config = dict(
    num_hidden_layers=9,
    num_attention_heads=8,
    norm_eps=1e-06,
    positions='learned',
    attn_scale=0.125,
    parallel_block=False,
    beta2=0.98,
    warmup_steps=200,
    decay_fraction=0.814,
    decay_shape='linear',
    final_lr_fraction=0.0,
    max_seq_len=1024,
    doc_mask=False,
    train_tokens=517600000,
    max_steps=7898,
)
Each number is 50 + 10 x the weight over its row's rms, rounded and kept within 0 to 99. Layers, rows and columns count from 0. The size before them is the row's rms in percent of the matrix's.

# layer 2 MLP down (transposed), 2048x512, rms 0.085, rows 1781-1835, columns 256-319
097:48 59 43 43 36 57 53 43 56 39 56 40 48 38 54 50 67 55 52 31 55 52 44 48 43 29 50 55 60 30 40 42 62 47 38 31 45 52 49 49 53 61 51 30 41 71 42 52 49 58 66 55 56 48 63 29 69 60 73 45 51 55 53 55
102:46 51 48 50 56 40 44 51 38 48 51 39 37 32 42 50 41 46 58 44 29 19 35 57 39 49 24 52 75 34 58 34 43 39 34 48 57 58 76 53 40 39 50 58 35 55 71 36 43 53 55 37 43 57 58 46 57 44 41 50 48 62 53 52
097:75 54 47 41 58 34 56 52 48 39 56 69 58 53 38 33 58 48 41 48 60 44 50 41 45 57 48 48 63 45 48 68 40 36 41 31 55 44 64 39 27 63 59 41 51 44 63 34 42 54 14 62 56 66 50 50 47 57 67 68 47 56 62 42
094:52 45 56 57 45 49 63 56 52 50 49 51 52 37 51 55 67 56 44 58 58 41 45 72 54 42 41 33 44 48 48 56 65 57 24 52 54 54 63 53 48 44 52 48 56 53 45 63 32 44 56 42 51 51 47 53 72 54 48 61 65 59 47 64
096:29 59 30 52 43 55 48 50 41 56 53 44 44 40 35 52 41 56 62 42 44 55 47 49 39 39 48 45 16 40 41 42 44 41 65 41 55 43 66 29 51 63 44 55 51 55 60 59 46 40 63 51 55 43 55 49 39 59 51 36 50 56 55 50
095:35 43 30 69 56 48 80 56 59 44 51 27 49 33 71 69 33 55 54 39 42 57 33 37 57 46 42 50 75 47 51 48 57 56 50 52 44 45 44 47 41 54 66 54 49 51 36 54 55 35 39 58 56 57 36 51 55 53 45 45 37 49 39 51
100:43 59 54 47 44 52 47 47 61 48 78 56 54 51 48 49 42 49 34 64 56 53 51 58 63 50 34 40 55 45 52 49 49 71 48 45 58 50 57 56 41 43 36 67 75 50 50 22 51 45 49 60 34 41 68 47 56 45 45 35 62 57 44 36
105:47 38 56 44 66 45 57 48 54 51 59 48 42 54 47 50 60 48 53 55 38 38 47 27 51 63 53 46 44 51 59 26 50 53 48 59 44 49 56 70 72 46 60 51 50 66 43 37 51 50 42 55 52 40 52 42 58 50 53 43 52 52 46 53
108:66 43 54 25 61 45 52 71 53 51 58 39 58 53 54 56 44 42 65 42 57 53 56 44 47 31 45 35 46 31 52 45 40 56 37 56 58 50 51 41 51 46 44 48 24 32 44 52 51 47 43 65 57 71 37 58 40 43 62 37 39 34 66 46
097:39 45 38 31 42 45 67 56 63 58 47 55 54 56 61 59 71 62 49 47 62 56 42 48 51 39 48 50 55 53 50 69 56 31 52 30 63 59 37 31 52 54 48 57 62 47 53 64 48 51 57 45 63 50 29 54 58 48 50 36 51 64 48 42
100:47 27 33 44 49 36 68 41 61 58 54 52 38 67 54 50 39 50 67 51 45 57 46 49 57 57 44 58 42 48 60 39 47 35 49 52 57 64 52 37 20 41 52 63 45 45 48 56 41 53 48 41 63 46 53 67 51 51 60 57 50 48 59 53
100:31 65 63 42 64 56 22 55 44 40 59 57 58 53 59 50 42 48 44 59 57 47 62 40 41 46 64 57 53 48 53 40 62 50 54 60 59 53 62 44 52 52 41 66 47 43 47 53 52 38 40 39 46 61 48 72 40 51 49 48 36 40 53 44
095:34 53 49 67 61 54 50 43 38 46 51 33 42 41 57 37 45 58 52 65 43 46 44 47 82 41 43 43 42 60 26 73 61 48 64 54 48 51 57 44 37 55 65 69 62 36 53 33 46 49 41 59 60 45 50 28 45 41 39 51 50 39 55 57
096:46 48 41 58 56 35 38 42 47 71 57 48 41 42 53 47 50 48 57 45 44 63 30 58 56 58 43 65 53 40 34 49 57 50 50 38 55 41 48 37 36 41 41 47 56 59 62 49 61 60 53 59 49 28 33 65 58 34 63 60 59 55 54 61
097:30 52 60 68 34 49 39 62 47 45 33 34 50 39 47 49 59 50 56 54 45 75 60 58 58 31 56 51 61 31 44 42 57 54 31 65 53 49 58 57 40 51 25 57 68 51 53 59 65 52 54 63 50 41 53 38 32 61 61 62 50 59 64 53
099:56 65 36 38 49 43 52 43 56 70 42 48 63 61 50 40 38 41 49 41 63 31 54 47 50 42 57 41 62 56 42 41 71 58 45 60 64 43 54 56 40 43 65 41 55 57 55 53 51 53 50 58 44 51 40 59 54 50 79 67 47 57 55 51
101:41 58 60 36 31 30 48 40 27 52 31 58 36 58 44 54 53 63 46 33 52 47 43 51 47 38 52 43 49 53 60 48 52 45 42 64 34 38 48 42 58 57 45 62 51 45 42 58 43 59 49 57 50 41 60 60 51 47 47 53 63 55 30 54
107:50 33 44 35 43 47 33 49 55 67 44 62 48 56 51 55 48 36 56 64 51 38 37 61 38 48 64 49 47 66 50 52 64 42 48 48 63 54 28 62 60 49 49 44 54 56 61 46 37 54 45 39 48 53 47 45 54 38 55 37 43 43 52 55
099:63 57 50 57 59 38 65 38 45 40 49 43 38 47 55 49 61 42 47 58 41 42 50 56 46 60 55 36 54 43 43 46 73 37 48 48 61 56 54 39 48 57 68 54 45 72 45 66 47 65 75 60 58 54 60 38 61 41 40 48 52 64 45 49
098:52 49 43 59 68 61 51 53 37 68 52 57 58 30 58 61 45 51 56 51 55 52 42 38 50 43 46 47 50 65 50 43 48 50 52 56 46 49 64 59 41 36 48 62 26 45 56 47 44 06 57 44 35 43 62 46 61 51 60 44 53 58 54 65
090:46 43 35 50 56 31 46 51 56 54 49 47 50 49 61 53 45 53 43 51 60 62 51 59 41 60 41 62 61 49 51 53 38 59 52 29 52 48 41 39 65 48 50 35 50 63 44 59 43 44 56 40 34 70 45 47 62 47 36 35 58 34 52 38
096:40 52 54 57 40 45 58 64 56 47 54 53 49 42 55 50 61 43 52 44 51 48 47 60 31 55 48 46 62 44 33 52 49 52 47 41 63 49 47 44 61 37 43 50 36 68 49 40 34 46 36 45 46 25 48 50 46 55 36 36 53 52 49 53
099:67 51 52 45 65 47 57 57 55 59 53 56 54 48 54 56 52 54 62 55 51 37 40 46 50 57 45 37 39 52 43 45 51 57 55 43 40 54 52 54 43 44 50 58 36 45 46 39 54 42 56 44 52 53 48 45 45 62 47 42 48 47 51 49
104:50 47 48 48 39 37 46 68 49 30 37 43 52 51 52 47 46 45 47 65 63 46 44 40 52 51 55 62 22 32 71 53 40 36 65 40 38 49 40 56 57 65 49 63 38 57 55 46 32 46 47 53 46 42 34 47 30 61 54 50 44 56 33 36
101:44 66 65 54 47 59 49 59 57 53 49 48 46 41 61 31 56 57 64 37 50 57 42 54 54 54 35 53 53 61 34 62 57 54 40 52 45 41 43 50 43 48 52 55 44 43 38 36 48 43 59 47 57 42 49 55 51 60 53 51 27 51 57 38
104:43 54 58 52 58 39 59 49 40 40 42 40 53 59 58 54 57 56 49 70 50 51 67 61 55 57 47 39 61 41 46 59 48 55 44 58 50 57 55 77 42 46 51 55 60 50 33 56 50 51 52 65 62 37 50 52 49 54 43 63 32 40 52 36
094:36 42 54 55 43 37 45 54 64 63 42 48 44 41 52 57 52 56 50 53 50 55 40 53 50 54 51 44 54 63 32 38 40 51 55 59 56 55 65 39 34 50 47 54 52 57 40 41 50 58 42 39 40 33 50 61 36 60 47 44 49 44 60 80
096:74 57 56 64 61 46 49 59 39 46 33 59 50 37 30 27 55 52 47 59 50 55 36 43 32 62 49 52 38 52 61 44 41 50 55 60 53 41 48 69 55 52 45 52 48 54 62 45 61 43 52 26 57 45 59 42 45 63 62 38 62 43 42 57
093:58 46 56 41 52 60 50 41 52 41 46 58 51 48 55 52 45 70 35 56 38 37 50 59 44 49 38 65 53 46 66 46 53 32 61 44 41 60 57 43 41 74 49 27 66 54 38 51 38 54 55 64 63 40 64 33 43 35 61 58 37 48 58 64
095:48 44 45 52 63 41 57 54 54 54 56 27 43 41 57 51 48 49 65 49 52 42 32 58 50 43 69 49 47 53 48 28 49 47 17 55 36 43 39 50 58 64 39 53 60 42 32 37 43 46 37 28 41 70 57 37 69 38 67 36 43 48 47 47
097:24 76 55 56 45 31 67 50 74 43 58 58 53 38 46 68 51 57 58 52 51 44 57 35 53 57 46 35 53 48 64 51 35 35 67 60 59 40 46 50 46 53 58 56 50 59 50 45 48 37 59 53 41 56 51 54 52 46 33 44 58 61 45 37
101:47 38 53 25 49 49 55 45 57 38 40 64 60 43 40 42 57 53 56 43 71 59 41 54 48 56 47 62 66 64 51 66 42 46 43 46 41 44 55 40 39 57 57 26 58 44 78 53 40 42 58 51 54 62 61 42 53 60 50 56 54 69 35 55
092:66 61 56 56 53 47 58 59 48 56 51 62 58 62 56 64 58 39 58 34 54 47 55 42 46 60 63 41 56 34 52 42 48 49 54 43 45 67 45 38 63 73 39 54 71 50 59 70 45 55 60 56 49 51 67 46 45 57 50 53 46 65 38 48
099:44 28 53 65 43 73 33 51 69 53 59 51 66 47 41 48 57 55 48 52 43 48 35 51 45 66 51 47 33 39 48 42 64 48 44 53 57 62 30 51 50 52 60 58 38 33 46 56 51 42 42 69 40 31 42 70 59 44 55 48 73 51 68 63
099:55 44 43 48 58 41 43 50 41 54 61 46 52 74 51 62 54 45 56 65 39 47 47 51 58 42 61 40 42 51 62 47 51 40 46 59 64 58 42 47 53 35 56 47 35 57 54 50 49 64 44 39 54 62 43 59 61 48 52 61 51 61 43 58
089:64 57 43 41 40 48 38 49 42 55 59 48 62 57 59 46 58 51 54 51 56 58 62 50 57 57 40 48 52 46 51 43 37 46 56 41 51 44 50 56 56 49 55 53 57 41 51 49 32 70 54 46 55 59 49 46 50 55 70 58 50 56 53 50
096:37 47 58 35 76 58 34 41 55 52 68 49 47 39 37 56 30 38 67 62 75 58 72 42 49 51 49 68 62 48 47 47 48 57 53 37 42 54 40 63 55 48 39 43 32 51 55 56 59 58 47 55 53 40 54 32 44 60 56 40 62 51 50 48
093:31 58 48 55 42 37 63 35 50 60 38 48 62 49 72 46 57 67 28 44 53 42 59 66 54 46 37 58 32 53 69 59 45 31 53 31 27 56 52 27 58 50 37 42 51 50 43 70 42 42 60 53 55 58 64 42 45 44 48 45 64 60 57 39
090:72 48 39 46 51 57 49 54 36 33 41 45 44 47 55 47 63 51 59 59 52 44 53 50 56 64 45 59 35 59 47 45 62 31 40 44 36 45 30 62 69 36 64 68 52 57 48 49 47 43 26 73 59 43 42 51 38 71 45 40 46 55 47 57
096:37 45 47 40 45 56 55 49 22 45 50 52 54 54 56 60 63 30 35 42 51 57 39 28 62 45 50 22 55 39 29 56 59 55 46 50 52 38 37 57 51 48 66 55 45 56 42 59 41 46 52 39 47 46 38 54 59 30 73 45 57 42 56 56
102:53 57 46 40 59 38 40 52 64 57 38 59 58 51 52 54 50 49 56 64 47 38 39 42 56 48 65 36 69 39 47 59 55 54 44 44 36 35 43 51 56 58 54 65 45 40 49 42 57 58 48 41 48 47 60 51 68 45 44 51 37 57 47 45
097:42 23 57 44 45 51 41 50 48 72 43 36 52 43 58 37 52 47 60 46 42 61 50 72 55 60 44 71 51 54 52 50 60 67 46 41 37 65 59 44 56 48 48 39 45 47 35 29 47 51 54 63 46 45 65 55 61 62 61 58 53 51 52 55
094:52 41 63 42 36 40 45 42 48 57 43 50 74 56 40 48 39 44 51 51 39 46 51 31 50 45 34 56 43 45 69 56 32 30 57 54 44 53 49 45 46 31 67 34 40 39 45 53 52 53 35 52 62 58 44 57 55 58 49 31 44 52 72 34
098:52 73 60 62 40 40 71 32 40 64 51 66 61 57 28 49 36 46 28 25 59 51 48 61 54 49 62 58 43 65 39 50 47 53 45 48 47 43 52 49 62 65 51 53 47 53 46 52 59 55 34 57 34 47 41 48 64 55 64 60 54 57 55 63
103:53 34 40 39 26 40 38 31 40 62 48 38 66 48 44 66 40 33 43 58 58 52 60 62 62 48 35 27 43 55 42 37 61 64 59 43 48 45 50 49 35 47 60 72 54 46 54 48 46 62 58 58 47 55 28 49 44 45 66 41 51 55 47 54
093:59 61 52 39 44 73 57 33 57 36 48 44 66 63 53 65 26 50 59 42 58 43 47 62 48 57 25 53 32 55 53 42 59 41 44 70 39 46 60 37 63 52 44 38 32 41 48 37 43 48 58 47 41 50 60 37 48 40 44 54 42 44 47 60
093:60 40 54 45 41 46 41 45 51 56 47 46 60 59 61 45 48 59 40 54 60 39 58 49 34 48 47 53 66 55 50 37 46 45 44 37 57 45 35 42 66 38 60 59 47 62 59 60 54 41 42 56 42 46 45 49 43 38 60 51 31 51 62 54
101:53 56 56 54 40 38 59 40 38 58 51 61 54 48 67 37 26 51 46 37 47 29 45 58 51 43 57 70 61 43 67 23 40 58 41 42 46 58 47 51 44 38 40 56 47 58 38 44 50 40 63 56 45 66 43 41 54 49 50 55 36 39 40 48
107:64 47 67 37 62 51 38 48 56 44 59 32 65 35 55 46 38 41 53 52 29 39 43 51 64 57 38 49 46 52 59 53 58 50 44 41 42 42 50 55 33 55 42 39 52 47 63 57 53 46 38 43 34 45 73 46 56 49 48 62 45 39 55 43
098:55 51 37 73 52 42 41 34 68 60 56 63 39 25 41 31 38 41 44 50 52 54 44 44 56 54 59 52 61 65 45 50 49 51 56 36 49 57 46 61 47 45 38 53 48 52 45 53 50 45 51 66 52 48 48 61 65 57 49 43 42 49 45 45
095:43 37 62 44 56 39 65 48 58 59 61 53 50 58 45 45 48 42 32 46 63 44 63 34 71 49 61 42 58 60 31 52 49 54 60 32 52 40 59 56 50 49 50 43 42 37 41 50 42 53 43 62 40 61 48 36 55 53 56 44 44 54 62 42
097:64 60 49 40 57 64 58 39 54 27 36 57 43 37 49 47 58 59 38 48 51 48 59 60 52 44 36 39 51 38 55 44 48 48 61 51 48 45 40 63 46 51 44 53 61 68 50 53 44 65 62 45 36 34 47 33 58 53 59 68 74 47 43 54
100:51 61 64 40 62 53 69 58 38 41 54 52 65 72 56 53 38 42 38 58 43 40 52 45 32 48 46 49 53 45 37 53 48 62 51 43 58 41 59 58 57 39 57 39 55 41 56 49 50 45 24 72 58 72 55 57 49 48 59 64 43 45 48 54
099:42 43 47 42 63 49 47 56 58 70 39 52 41 46 63 67 37 46 55 57 44 62 56 60 47 51 63 44 52 63 55 64 42 44 49 45 45 48 44 59 61 55 45 40 52 46 63 53 41 36 52 50 73 57 59 35 37 44 56 71 41 51 63 25
096:61 44 52 34 54 32 43 65 50 50 63 55 63 52 45 58 48 53 50 42 74 51 57 25 46 39 56 44 38 46 54 61 53 50 42 49 77 40 47 57 55 53 34 57 58 71 35 44 44 56 45 44 56 44 56 27 54 59 41 40 32 55 41 51
# layer 2 MLP up, 2048x512, rms 0.0876, rows 1782-1835, columns 256-319
104:41 57 64 49 51 40 47 68 61 48 43 50 68 70 39 57 49 31 51 44 46 75 42 50 47 36 44 52 70 48 55 54 60 50 46 42 58 56 59 59 64 46 54 48 60 41 47 66 56 51 37 55 50 46 30 65 61 56 48 48 42 56 31 61
091:53 50 48 48 68 47 53 42 56 43 45 44 68 61 42 58 47 66 57 58 55 63 41 45 34 25 46 66 52 50 74 45 54 63 49 68 42 50 50 33 46 52 53 45 40 67 25 35 50 44 62 38 71 44 51 62 56 47 57 56 36 58 42 36
094:54 50 47 43 46 45 61 38 56 48 53 55 46 59 49 32 46 40 51 53 52 61 51 40 34 59 73 64 64 35 50 55 33 66 44 63 47 52 49 66 59 41 36 38 50 49 52 58 57 52 46 47 60 36 48 37 56 43 54 74 33 52 51 37
083:53 75 43 48 54 60 67 46 68 43 54 39 68 32 57 44 51 67 50 39 56 78 53 39 66 39 32 43 52 53 61 48 48 54 49 51 42 67 56 53 44 48 52 47 61 34 46 55 48 54 36 55 61 49 43 66 37 32 61 37 52 59 40 59
093:47 46 57 47 40 42 28 35 50 45 45 39 58 39 44 50 49 64 45 52 48 40 51 58 33 42 36 37 42 48 48 52 51 63 44 56 48 60 49 60 54 44 52 42 64 61 44 59 69 63 48 45 60 55 63 47 40 60 64 51 61 51 29 52
103:43 69 43 59 53 56 46 47 43 54 45 62 57 38 40 34 58 56 51 54 60 55 53 42 53 47 35 66 61 40 47 50 35 45 37 46 51 65 38 52 59 63 49 38 63 66 50 48 52 47 57 54 49 35 31 55 62 42 53 42 40 62 55 66
104:62 61 58 45 50 43 45 54 36 48 50 38 41 59 47 51 32 57 41 39 49 46 46 50 34 41 38 44 58 32 44 48 60 52 38 47 54 56 50 49 59 55 55 55 39 47 56 54 35 38 43 57 54 62 44 43 52 66 54 59 60 45 36 39
124:50 42 31 33 31 65 54 31 46 60 57 63 50 51 38 62 50 51 50 64 52 65 31 55 51 56 46 53 55 65 55 61 46 54 41 46 63 22 43 46 49 53 35 50 55 38 31 58 46 55 43 46 52 55 38 54 65 73 59 50 51 58 48 67
089:56 62 39 62 54 33 48 63 55 53 49 40 36 35 52 51 62 50 41 38 64 43 53 45 47 30 47 58 59 57 44 55 44 57 36 37 50 39 53 45 46 47 48 65 44 57 43 38 62 52 40 51 42 40 45 60 56 48 56 49 58 55 56 53
093:49 38 58 45 38 45 35 56 50 46 62 45 47 38 65 56 54 66 40 52 50 28 58 53 54 53 69 54 52 47 55 36 61 51 39 55 43 36 57 57 63 44 57 68 53 41 60 44 32 44 37 41 53 35 54 59 54 48 40 51 41 57 39 33
099:63 58 45 65 47 48 69 49 50 48 50 41 39 42 58 58 52 36 48 50 38 53 53 35 39 49 41 46 36 71 67 52 42 56 64 43 38 38 43 54 53 41 49 50 67 48 27 36 53 49 43 81 46 40 41 59 60 40 35 50 49 63 50 48
100:60 47 75 65 53 36 45 32 50 51 58 47 52 38 52 56 43 50 38 50 45 66 45 52 38 44 27 55 29 62 46 48 49 43 52 53 54 61 74 57 39 58 47 56 37 42 58 47 50 49 54 50 53 54 57 29 44 51 60 40 42 47 38 63
101:39 38 49 46 57 33 31 49 39 58 51 61 49 34 57 56 50 37 48 55 55 59 44 44 35 62 74 55 47 48 50 40 49 59 40 56 48 51 58 45 41 46 58 55 52 47 67 75 45 48 47 55 46 45 27 55 61 41 42 30 58 30 67 56
095:36 41 27 66 43 66 38 44 51 52 39 60 47 59 53 53 41 62 63 31 40 61 48 54 36 46 44 41 33 43 45 62 58 33 64 58 40 59 54 56 54 52 81 78 53 48 40 46 32 44 47 51 43 59 32 49 48 65 45 61 52 30 53 54
091:45 37 52 45 60 62 70 52 41 47 56 57 47 45 43 60 65 54 63 36 47 45 43 60 52 47 39 52 61 39 43 40 57 39 61 62 55 64 52 38 50 64 49 42 55 52 39 34 66 62 65 32 54 47 42 50 56 43 54 56 47 43 43 50
084:55 61 54 62 48 54 58 51 43 62 46 36 52 36 46 54 35 39 46 41 38 45 30 37 51 56 58 33 37 60 39 46 75 57 43 58 57 60 46 32 62 52 60 56 45 55 36 55 53 61 72 36 64 43 55 57 48 29 42 51 56 45 41 58
111:54 62 45 58 59 48 51 26 49 41 49 30 58 61 58 46 62 46 51 26 52 40 54 39 63 45 52 44 52 34 57 47 36 57 46 45 48 55 41 41 50 49 36 49 72 44 46 62 58 68 38 35 69 68 55 35 32 53 41 42 61 61 55 37
098:53 47 56 51 70 45 37 69 54 54 53 36 43 44 31 59 74 56 50 44 46 59 47 60 53 36 64 56 56 54 62 72 45 63 65 57 45 62 51 45 70 68 46 43 80 60 57 25 54 36 52 40 52 64 51 66 45 56 58 43 48 40 49 51
107:43 36 63 35 38 58 47 50 43 43 51 44 57 39 46 55 47 56 54 43 50 41 59 60 40 60 53 56 45 43 52 48 37 71 53 55 53 47 63 62 56 44 52 44 64 33 61 51 65 67 61 41 55 59 53 53 46 57 42 41 50 32 56 64
084:53 43 54 55 65 63 51 57 54 56 52 35 58 48 51 47 49 40 48 48 50 55 36 31 48 52 40 52 58 53 42 58 36 59 44 39 52 41 56 51 34 34 34 64 35 25 42 54 40 47 43 38 54 50 61 41 55 58 47 48 55 62 35 45
094:53 59 54 41 54 48 39 53 33 46 58 53 42 55 55 55 48 51 56 64 26 54 41 40 60 32 33 49 61 57 44 47 46 49 53 51 60 40 44 42 33 45 33 39 52 59 47 58 47 59 48 57 68 74 31 57 63 45 64 46 40 39 51 44
108:57 51 64 66 33 37 45 48 58 55 60 59 51 64 56 58 52 45 50 43 51 56 53 41 47 48 52 66 52 45 68 56 31 54 63 58 41 60 39 31 52 64 38 78 68 38 61 70 48 48 55 35 54 47 52 75 31 61 44 50 54 59 48 48
107:47 48 61 53 59 59 63 34 41 39 39 42 58 47 49 57 48 48 40 61 56 74 47 30 60 36 29 52 39 42 40 42 51 53 58 63 45 56 56 43 53 44 47 65 39 57 60 42 65 41 51 49 35 51 38 62 56 54 50 40 44 34 50 53
105:44 55 37 57 44 38 38 50 50 43 49 44 51 50 63 47 51 63 64 63 62 45 54 44 51 38 39 49 50 62 37 68 41 47 43 57 67 45 37 42 31 40 58 49 50 52 50 47 58 50 57 61 60 48 30 59 57 42 54 50 45 42 42 45
104:64 66 54 32 61 48 56 33 48 53 43 56 67 25 56 40 59 73 67 49 56 37 45 35 43 44 52 53 44 61 48 52 35 36 32 43 52 43 52 36 54 25 64 53 50 55 55 60 64 48 48 33 58 50 42 34 47 39 44 56 50 44 46 48
090:44 65 62 49 73 49 70 53 57 34 58 55 52 47 57 39 43 56 47 52 43 54 38 44 58 48 47 49 54 52 50 48 43 55 41 59 53 46 38 52 48 50 54 49 56 53 35 39 52 65 46 44 35 44 51 62 51 48 48 59 50 56 62 47
094:33 53 66 46 41 42 38 41 34 41 51 57 39 29 50 44 64 43 42 73 39 59 60 29 54 47 51 57 35 66 49 49 52 49 46 56 52 52 64 46 57 42 62 55 66 55 23 61 45 50 60 41 36 46 51 43 35 54 42 36 69 35 42 53
085:65 40 38 37 57 45 51 35 53 49 49 57 47 44 52 69 61 43 47 35 38 47 58 70 58 45 38 49 41 42 62 46 50 57 52 37 44 52 60 44 50 66 53 53 62 52 60 40 57 39 52 59 45 55 57 67 43 51 52 66 65 49 57 49
094:32 66 66 56 51 52 47 44 58 57 34 45 56 61 43 52 42 56 57 30 59 56 66 53 26 45 49 52 42 45 58 32 48 54 64 57 52 64 40 48 49 45 42 68 69 46 62 50 53 44 59 43 42 56 52 55 53 44 54 60 48 63 35 56
106:52 43 61 46 36 51 56 47 50 60 55 52 73 55 38 49 68 44 64 64 60 50 63 56 56 35 50 61 33 73 29 47 62 74 41 54 52 59 55 47 40 45 54 45 39 36 56 41 51 44 57 43 62 45 44 44 57 57 70 51 55 42 44 38
105:56 41 61 44 49 52 41 36 52 48 56 69 50 65 71 52 35 61 56 50 31 64 43 43 48 40 39 52 29 27 45 69 70 52 53 53 68 52 25 40 65 56 34 60 41 42 32 50 30 75 45 45 60 45 46 39 43 59 49 49 55 49 46 33
091:69 38 45 63 55 33 61 51 55 41 58 31 58 42 52 46 38 52 54 61 45 47 59 52 51 58 59 56 45 71 46 50 45 56 56 38 38 54 42 58 26 51 45 59 34 59 48 43 41 65 42 31 57 43 55 28 38 63 42 64 49 41 54 50
101:66 55 52 40 56 44 55 49 43 65 51 45 47 39 52 28 41 47 44 49 44 43 59 51 58 27 44 46 51 51 47 61 54 67 66 54 66 27 32 36 46 34 51 57 50 37 63 59 56 45 39 40 49 76 82 36 38 66 55 45 44 49 45 31
099:54 68 39 42 58 50 42 67 78 63 49 39 46 40 42 52 35 54 54 43 46 46 44 42 55 45 45 65 55 36 63 37 41 53 44 38 51 52 57 47 41 42 41 35 67 52 56 48 59 26 62 31 49 52 52 52 42 44 40 50 47 37 43 54
106:57 68 58 38 50 46 49 56 57 63 66 53 44 66 55 42 54 44 47 37 38 69 67 24 31 59 54 47 51 59 73 48 42 61 43 66 61 42 57 35 53 38 56 68 41 46 53 55 56 57 62 19 54 48 53 61 45 56 53 51 66 42 35 53
094:46 52 57 43 42 54 59 39 47 38 66 52 31 58 52 61 66 58 42 36 33 67 47 60 55 34 47 56 55 69 41 64 65 55 56 62 45 61 41 38 54 41 49 52 43 44 64 47 67 54 38 61 53 29 71 45 60 47 61 28 62 33 59 32
082:37 56 37 36 58 46 61 43 42 65 46 59 43 53 59 43 38 64 41 54 73 48 41 57 46 49 53 59 47 43 58 66 54 51 34 51 45 52 51 39 60 59 61 53 52 43 44 36 53 35 65 52 53 42 57 49 33 24 51 39 53 54 47 59
078:44 57 52 60 80 49 46 41 43 57 47 52 50 46 49 61 50 47 43 39 50 56 64 50 54 40 36 46 48 47 52 33 50 36 60 68 57 63 48 70 45 60 49 57 63 47 53 61 43 48 50 31 59 53 54 54 52 39 49 54 43 44 62 45
091:45 69 45 71 40 48 54 47 46 58 56 64 48 52 52 40 64 39 40 67 55 44 65 67 54 52 52 52 51 48 59 44 62 37 42 47 40 58 53 61 35 51 42 46 52 30 65 64 51 46 50 57 50 45 58 38 56 58 46 67 52 41 57 48
102:57 54 44 41 76 43 44 44 42 49 44 51 37 40 39 44 71 47 37 54 38 51 48 63 43 47 44 63 49 55 48 39 59 48 58 53 58 70 48 34 51 41 58 64 53 64 41 55 43 46 49 53 46 47 50 56 57 51 41 37 54 62 28 33
099:54 46 46 50 54 68 58 45 61 51 36 68 38 44 52 54 51 56 50 35 68 59 64 33 45 55 42 61 48 54 45 38 44 48 60 56 46 44 47 36 44 52 52 61 24 49 64 33 39 58 33 52 47 31 40 33 57 34 43 38 65 50 46 38
095:56 44 44 63 37 47 48 34 46 45 48 62 50 50 47 44 45 52 58 55 36 43 41 48 58 54 37 56 66 60 39 57 59 68 42 57 58 39 42 54 34 46 56 52 32 48 47 48 70 49 38 46 66 21 50 62 53 28 56 53 32 69 58 58
094:44 27 40 50 46 44 59 50 49 52 43 47 62 58 57 47 46 60 50 52 39 44 54 39 49 43 43 39 43 51 51 45 56 51 44 40 50 45 27 29 45 55 49 53 44 48 36 48 41 72 61 42 66 52 18 46 63 61 41 53 55 63 49 27
108:37 57 49 51 48 53 61 62 61 54 39 36 35 37 34 46 64 69 60 60 61 62 55 51 28 52 52 47 64 54 50 59 24 48 44 47 45 62 34 59 59 57 57 51 53 48 55 56 35 53 43 38 61 25 54 37 59 61 50 42 51 66 38 64
095:63 55 56 57 50 65 54 56 46 42 37 42 42 57 52 37 51 59 38 55 43 50 41 48 53 56 49 58 36 60 42 43 42 60 58 60 39 50 57 52 34 62 46 33 42 62 74 62 53 68 53 42 65 74 46 57 49 52 56 48 61 71 43 52
089:53 45 59 51 43 31 57 40 53 43 50 54 38 55 46 50 36 51 55 24 41 57 37 47 49 67 45 43 60 46 35 66 68 42 39 47 39 31 56 43 33 55 36 46 44 51 48 46 49 41 43 54 45 53 61 51 60 31 46 53 56 42 41 35
096:60 43 54 42 37 45 62 29 67 63 59 53 48 43 38 46 39 36 51 44 52 48 42 58 35 37 44 52 39 43 59 39 43 47 57 48 55 54 36 56 39 68 45 43 55 50 48 47 56 59 54 49 57 56 45 60 33 48 55 53 25 45 57 41
124:55 74 59 55 58 44 49 57 29 46 52 48 61 23 61 45 65 54 49 57 46 50 50 56 52 57 52 61 68 59 56 50 50 49 27 52 48 61 54 55 38 55 61 66 40 50 54 52 40 59 60 41 44 57 44 49 70 57 47 50 44 54 55 48
088:48 48 59 43 58 52 67 43 52 62 62 47 47 61 55 46 66 46 42 54 45 31 52 43 64 47 48 47 51 57 53 45 49 56 48 39 40 75 60 68 53 61 40 58 49 33 43 70 48 57 50 52 67 58 63 55 50 40 51 36 48 45 63 29
098:44 45 47 56 48 34 47 49 54 42 54 51 66 65 33 47 49 54 45 52 70 52 44 59 56 39 74 36 60 49 45 63 43 43 51 22 61 60 39 48 41 49 59 75 50 57 27 49 44 52 52 53 35 47 41 60 45 44 50 52 53 56 50 35
092:67 54 55 53 48 60 64 47 49 49 57 59 31 51 51 40 54 64 39 39 60 47 46 54 67 62 70 50 48 56 49 49 58 51 47 60 53 52 59 44 59 46 33 45 42 73 41 51 50 60 50 63 55 48 57 54 48 61 49 52 54 48 50 65
092:41 49 43 57 46 62 46 40 39 51 70 61 32 50 46 46 46 44 43 38 57 45 53 45 42 40 51 56 42 61 22 47 59 33 49 43 33 64 41 55 41 48 44 51 52 49 38 46 34 76 55 32 53 43 52 39 46 61 54 51 61 53 41 57
089:59 49 51 38 67 62 32 35 58 41 53 52 55 32 56 61 57 57 62 57 54 45 47 61 37 54 46 42 53 45 49 43 50 54 64 53 43 59 41 58 36 54 59 45 44 53 45 40 49 61 38 46 44 50 69 51 48 63 46 43 52 37 54 41
088:55 50 53 41 50 50 62 55 55 40 43 49 57 44 37 40 37 67 57 46 39 52 55 45 40 48 46 52 55 51 55 44 46 40 54 61 65 76 31 60 50 67 48 56 66 50 49 57 52 54 60 46 48 37 62 46 61 40 57 59 55 47 40 72